config.yaml
n_layer: 10
d_model: 512
n_head: 4
n_kv_head: 4
head_dim: 64
d_mlp: 1024
vocab_size: 8192
activation: "gelu"
norm: "layernorm"
norm_place: "pre"
norm_eps: 1e-05
positions: "learned"
qk_norm: false
attn_scale: 0.125
bias: "none"
tie_embeddings: true
parallel_block: true
init: "uniform"
init_std_qkv: 0.0181
init_std_o: 0.0
init_std_up: 0.0181
init_std_down: 0.0
optimizer: "adamw"
lr: 0.000577
beta1: 0.95
beta2: 0.95
weight_decay: 0.41
lr_head: 0.00313
warmup_steps: 294
schedule: "wsd"
decay_fraction: 0.648
decay_shape: "sqrt"
final_lr_fraction: 0.0
batch_tokens: 65536
seq_len: 512
doc_mask: true
train_tokens: 502700000
steps: 7671
dataset: "wikipedia_en"
Each number is 128 + 32 x the weight over its row's rms, rounded and kept within 0 to 255. Layers, rows and columns count from 0. The size above them is the row's rms in percent of the matrix's.

# layer 3 attention key, 256x512, rms 0.0246, rows 137-149, columns 384-511
size [113 110 113 114 120 129 127 116 124 111 130 113 112]
[[106 141 167 150 170 120 124  86 123 114 129  74 116 149 121 116   0  76 130 119 138 144 132 161 145 179 133 116  49 176 117 207 176 113 160 109 130  98 196 148 136 101 126 100 129 158  82 131 145  52 129  90 128  69  95 115 103  95 159 179 107 161 145 117 136 134 118 127 124 119 129 145  89 164 126 102 131 108 107 131 130 109 136 138 164 161 156 169 137  49 143  93  95 134 124 139 139 120  93 123 116 168 113 132 111 128 108 165 103  98 141 134 123 114 159 132 190  82 156 190 137 120 109 145 106 117 102 190]
 [102 105 107 137 103 117 135 134  88 168 106 149 110 133 147 126 148 125 149 142 108 155  89 121 119  89 124 131 118  82 187 120  93 145 115 102 171  98  72 155 105 144  94 134  74 141 128 156 131 197 145 119  83 175 140  69 179  96 120 132 125 135 144 125  95 153 130 167  86 146  75  94 182 160  93 183 139 102 143 124 112 166 109 163 111 172  88 110 115 151 164 141 116 107 196 126 120 146  42 168 154 125 127 185 100 140 112 145 102 163 105 124 128  24 165 214  96 167 116 153 138  81 125  97 137 131 154 104]
 [196 198 125 158 133 141 103 168 220 103 105 133 111 142  91 107 160 136 149 124 156 143 111 132 144 133  98 126 195 157 147  81  76 133 163 130 145  78 150 190 105 118 129 126 124 139 105 151 107 121 145 169 208 127 143 136 133  99 125 105 178 148 118 118 107 127 116 100 183 150 108 111 190 146 127 122 113 108 106  97 108 189 127 107 134 115 134 110 125 168 115 171 176 138 133 131 126 114 230 144  79 143  84 137 152 137 138 125 149 102 113 136 157 217 113 128 105 183  93 122 164  95 168 151 109  77 126  67]
 [117  84 115 146 124 129  76 167  82  90 102 104  96 101 109 177 186  86 161 148 133 155 132 132 173 133 114 118 123  84 121 107 100 132 157 158 118 119  58 107 125 110  74 114 118 105 141 150 136 184 111 117  90 148 106 128 139 104 119 143 139  69  78 129 107 161 121 105 122 137  96 135 118 100  88 130 153 127 172 118 113 155 134 124 115 132 122 161 154 155 166 152  98  94 138 130 159 123 114 141 155  62  60 108 203 111  71 163 101 115  71 156 165  67 125 170 148 114 132  87 119 185 103  97 134 184 146 143]
 [ 71 168 137 101  91 102 130 147 132 204 100 166 133  95  90 160 187  99 146 157 138 149 112 102 136 136 139 158 122 132 138  88 121 107 135 140  71 109  92 152  71 102 104 126 125 103 143 116 178 213 129 121 159 127 158  90 147 114 104 149  84  74 103 137  77 106  87  40  94 145 111 143 134 142 137 131 151 117 120 116  91 167 154  98 177 116  92 147 169 115 135 146 124 144 134  83 127 125 100 146 154 136 140 135 111 162 105  99 133  84 112 128 145  62 133 162  99 121 169  82 114 148 139 130 121 129 134  72]
 [121 129 120 130 122 165 165 130 138  96 136 112  89 141 109  89 133 145 123 167 148 187 133 145 107 149 103 142 130 131 139 203 151  80  88 109 139  96 159 139  88  85 135 135 151 120 122 147 148  84 149 158 139 163  57 135 153  79 134 165 176 149 124 169 111 193  86 145 118 150 111 151 135 109 138 146 149 132 115 173  74  95 133 182 116 145 112  75  34 109 134 126 111 131 125 137 141 145 104 119 139 144 112 197 111 147 152  91 118 134 116  96 145 141 156  82  93 133  82  89 133  98 152 158  76 142 117 176]
 [121 103 132 183  88 154 163 169 114  85 152 107 126 101 190  94 109  90 129  77 115  89 138 151 103  84 110 122  93 140  87 172  67 135 137 151 134 153 238 133 149 160 117 121  95 145 112 158 144 110 139 161  94 197 134 187 129 131 127  68 103 147 184 150 159 150 137 178 108 121 124 107 146 124 106 123 126 118  91 189 139 162 105 184 135 133 200  83 163 138 179 124 130 156 138 118 131 156 127  96 161  95 113 148 130 138 118 169 120 205 181 160 105  76 160 104 161 165 113 141 155 115 116  93 123 122  76 118]
 [212 139  89 128  79 103  68  93 144 157  51 170 121  80  85 116 186 104 109 121 151 125 104  98 133 162 132 133 199 183 194  28 164 106 123 167 156  99 108  90 144 116 105 141 121 127 137 110 110 172 157 150 150 130  92 136 162 120 137 133 119 161 140 153 116 141  91 106  84  59 139 131 163 142 155 142 124  60  96 121 122  94 133  88 172 188  46 127 156 164 131 101 108  89  74 120  46 121 132 154  92 152 103 123  98  74 129 118 151 102  73 128 124 156 159 161 137 125 157 159 165 135 189 146 111 143  99  68]
 [ 55 109 129 122 117 130 137 111 135 184 122 153 122 128 102 168 184 123 144 116 134  85 154 150 177 133  97  98 141 116 135  93 128 144 114 123 101 147  96 116  88 146  77 146 149 125 141 119 145 197 117 141 133 105 137 159 148 101 121  82 114  71 151 109 120 107 136 126  57 100 160 101 131 109 156 154 188 140 125 175 144  91 134 202 137 146  77 150 117  93 119 139 146 143 141 148 122 124  28 124  93 129 105 124 118 134 127 129  94 164 142 139  71   0 119 209 127  99 148 144 104 150  81 134 121  73 172 112]
 [123  97 163 168 143 119 134 123 129  64 151 139 133 197 140 124  96 114 147  91 112 143 147 154 113 137 143 100  41  88  58 201  90 112 133 106 135 133 149 160 132 116 111 162 154 161 131 148 132  32 111  94 187  81 118  93 105 152 171 127  90  80 135 117 156 106 114 130 156 113 149 113  63  96 137  80  85 159 130 119 139 118 139 118 147 117 227 168 115  72 116 118 127 148  97 114 113  77 159 151  84 125 154 149 153 168 140  88 190 111 134 106  98 182  99 110 106  91 108 116 123 183  77 124 127 159 114 168]
 [141 174 156 148  82 100 158 133  79 148 116 114  94 116 122  75  97 144 170 148  57 173 126 103 141 104  92 115 159 116 116  93 164  92 139 120 138 142 129 152 156 172 118 153  97 152  97 157 147 102 152 125 133  99 120 144  81 103 134 154  90 171 199 132 110  96 138 109 121 135 143 128 129 137 108 110 142 167 131  77 145 137  99  85  91 146  34 129 101 123 143 116 108 171 140 188 183 126 116 153 112 155 118 140 148 102 157 112  84 102  96  99  96 221 108 111  99  85 162 139 123 131 133 124 116  95 145  63]
 [197 132 178 102 147 145 149  95 117  93 147 138 141 136 166 126  67 111 159 115 126 143 164 147 102  96 103 171 118  98 133 187 119  86 126 108 146 144 168  99 164 118 135 136 130 168 133 106 140  45 148 130 136 142 158 123 134 118  94 176 141 134 121 151 128 137 135 131 182 106 178 130 119 157 119 166  65  81 151 141 106 159 102 142 120 125 207 102 125 113 104 118 122 129 109 157 115 133 196 124  86 108 110 109 119 118 200 125 174 143 165 144 115 226 147  88 123 135 101 132 144 138 158 129 162 142  95 187]
 [206 121 116 135 116 153 189 116 115 105 167 119 153 125 130 197 104 150 139  80 109 126 162 111 110 102 122 131  50 160  33 139 172 145 115  69 146 151 165 111 187 170 100 173 125 169  81 107 159  28 122  84 123 140 148 128 122 161 140  77  94 151 140 129 154 162 109  94 174 137 132 127 122  90 133 165 150 193 142 155 146 110 127 145 113 117 125 146  82 138 109 121 226 151 176 167 168 147 170 175 118  98 154 153  79 166 225 100 123 136 196  93 150 132 146  93 130  91 105 164 119 152 151 125 185 151  74 167]]
# layer 3 attention query, 256x512, rms 0.025, rows 138-149, columns 384-511
size [122 116 125 130 132 139 124 130 120 133 120 118]
[[123 120 132 152 117 141 147  88 194 199 126 121 126  81 155 113 101  50 152 147  86  98  99 112 162 159  99 123 130 166 159 128 137 135 139 111 185 150 170 107 171 118 103 142 133 135  70 125 106 138 156 137 146  66 151 177  61 176 164 152 164 144 120  92 151 109 105 165 100 105 164 110 132 125 179 121 147 149 144  94 158 140  63 130 136 144 115 104  86 223  95 201 138 170 118 164 141 150 110 179 139  90 168 143 127 139  99 136  95 101  95 222 149 142 122 128  43 123 171 115 232 130 151 125 144 117 140 135]
 [133  97 129 108 131 136 133 112 115 140  98  93 131 100 181 186 141 184 129 150 132 153 163 155 114 150 183 146 115 152 159 118 195 142  96 135 125 134 144 106  83 118 149 182 126 138 152  83 101 149 150  55 131  85 141 154 131 159 117 140 140 152 106 165 192 155 167 164 134 119 147 152 169 165 122 112 119 142 117 111 167  52 133 138 100 134 146 143 111 166 115  98 114 126 108 130 126 129 132 119 159 121 125 185 109 151 103 123  74 166 155 133 148 143 165 155 129 102  95 130  90  91  83 123 112 230 123 129]
 [153 125 169  98 137 155 128 129  94 134 125  59 190 134 147  94 129  98 108 137 144 162 118  82 126 115 135 124 131  61 190 119 178 103 107  75 162 160 113 155 129 127  57 132 114  98 132  80 106 142  99 166 115 134 143 160 130 215  98 172 110 132 118  55 150 104 150 144 157  88 115 135 145 133 177 127 158  91 142 135 152 125 130 132 181 114 103 110 106 182  89 165 203 113 148 162  83 123 114 131 125 172 167 103  92 157 181 113 119 174 168 160 143 104 146 195 147 133 128 113  85 120 132 173 162  53  76 129]
 [119 137 154 131 157 141 172 139 112 112 118 122 133 137 164  67 132 107 110 113 119 115 119 176 169 126 137  98 152 164 154  90 134 116 147  24 124 130 100 129 127 145 142 133 154 142 118 140  98 154  61 134 100 131  95 162 128 105 168 123 171 104 170 173 106 103 204 134 109 161 139 121  81 132 118 155 127 131 119 141 106 172 119 129 122 159 110 161 136  93 121 151 133 130 106 177 121  99 139  67 108 162 120 127  97 147 170 130 153  76  90 105 108 140 133 163 158 166 144 211  85  14  90 138 125 116 181 116]
 [117 122 121 148 125 145 127 156 121 167 113 105 160  82 119 110 151 131 146 148 130  99 104  59 181  80 147 162 132 116 135 120  84 130 195 116 156  42 160 124 171 172  95  39 137 122 144 155  83 135 127 108 103  82 169 121 124 146 126  98 112 106 123  94 134  77 167 138 125 111  75 116  74 185 161 167 140 151 134 167 143 203  87 145 125 110 134 131 183 118 118  92 116  60 144  86 177 103 138 106 124  61 205 108 142 134 134 169 103 135 112 125  92 131 127 127 151 147 168 141 129 130 131 185 164 103  89 145]
 [121 101 120 164 156 103 149 139 114 129 135 152 140 110  79 147 128 141 180 188 105  95 134 128 158 190 150 162 135  76 161 107 142 173 155 101 164 150 103 128 180  85 149 102 131 108  64 178 148 151 101 104  90 101 180 101  87 150  99 133 191 166  92  95 144 122 128 126 137  90  83 126  91 101  93 118 142 169 177  91 125 161 151  92 117 160 136 114  87 128  95 112  82 188 158  83 127 131 108 168 105 127  88 142 116 163 119 149  98 142 159 113 149 118  62  99 113  69 127 122 179 114 148 134 180 122 135 120]
 [124 146 113 123 150  99  63 122 174 145 103 161 162 146 158 122 143  96 119 184 109 164  70  54 210  88 161 133 112  98 111 145 177  84 101 170  46 139  85 143 154 143  67 161 115 119 111 114 146 111 170 152 162  93 125  97  98 127 107 110  93 119 131 134 175 122 163  84 126 136 156 102  78 149  59  95  95 154  91 102 153 157 136 121  46 136 139 143 107 114 100  83 145 171 193 149 183 109 142 205 123 136 157  76 114 124 180 118 119  69 116 138 103 100 121 116 105 173 100 147  92 176 153 112 152  88  99 110]
 [111 125  77  80 124  86 118  97 117 145 150 122 116 162  94  80 127 139  97  98 189 191  94 220 158 141 131 113 140 140  76 125  72 153 115 183 122 121 134  97 133 155 123  81 102 130 210 143 127 137 109 139 139 150  94 132 122  62  93 140 131 111 146 170 179 108 161  98 101 114 103 175 123 106 115 107 141 123 116 108 114 141 161 113 131 103 108 106 178 141  81 105 161  63 173 156 146  94 139  72 150 144 165 145 128 158 177 171 145  68 103  71 118 142 127 132 119 151 125 199 176 127 143 122 135 126 115 126]
 [156  83 122 131 123 121 175  93 121  99 127  91 163 145 166 114 138 191  86  66 159 106 130 157 115 108 126 123 115 156  88 155 104 140 136 151 134 141 110  57 120 112 125 108 149  78 195 141 164 133 165 119 141 130 160 145 133 145 120 186 135 160  86 136 100 127 128  70 142  86 105 103  99 145 137 133 176 112 132 137  87 164 196 165 161 139 158  81 134 145 110 189 132  71 123 124 192 150  78  87 172  96 129 131  74 162 140 164 122 109 191 131 151 137 150 146 174 136 112 122  65 122 172 149 126 144 115 161]
 [182 142  86 132 138 147 165 103 200 158 101 155 178 152 135 170 157 133  80 128 141  99  97 122 102 152 108 139 117 161 162 157  97 113 149 105  95 130 169 131 166 121 146 141 188 111 174  84 112 126 113 123  87 127  86  55 124  96 119 112 140 132 140 175 129 149 202  93  90 115 141  63 183 146 197  80  86  92 132 180 111 138  88 153 166  49 157 112  92 118 158 152 120  90 123 137 126 132 153 141 132  84 142 163  99 105 144 189 106  29 122 187 199 117 130 160 112 151  86  87 131 125 175 165 151 124 114 121]
 [125 152 122 151 139 114 100 186  98 106  64 163  88 121  88 126 127 160 186 111  78  58  81 109 149 150 118  94 145  93 101 115 122 128 142 182 121 123  92 146 145 123 153 147 135 170 118 132 108 108 103 111 130 120 173 201  83 167 193  93  94 127 145  79 100 100 149 154 184 143 133 108 191 127 165 114 104 201 180 148 155 103 171 135 112 170 136 133 135 144  88 174 169 105 134 136 132 126 125 188 106 141  87 125 138 177  83 112 120 154  62 136 140 118  99 117 104 158 142  88 113 150 140 159 120  92 130 183]
 [172 154  87  92 116 113 132 109 158 125 123 133  98  97 118 141 130 130 155 124 138 126 135 149 136 118 129 164 135 142 154 119 133 160 141 120 235  83 134 154  94 171 191 109 145 120 134 130 153 126 159 145 125 143 168  61 170 126 123 192 115 169 177 120 105 132 162 153 108  64 110 113  76 136  72 114 108 153 136 108  66 147 127  91 185  67 160 113 115 114 227 185 128 149 142 107 184 137 148  98 223 139 111 131 141 135  84 226 148  43 148 167 135 117 111 138 128 162 144  32 123 109 133 181  91 119 160 146]]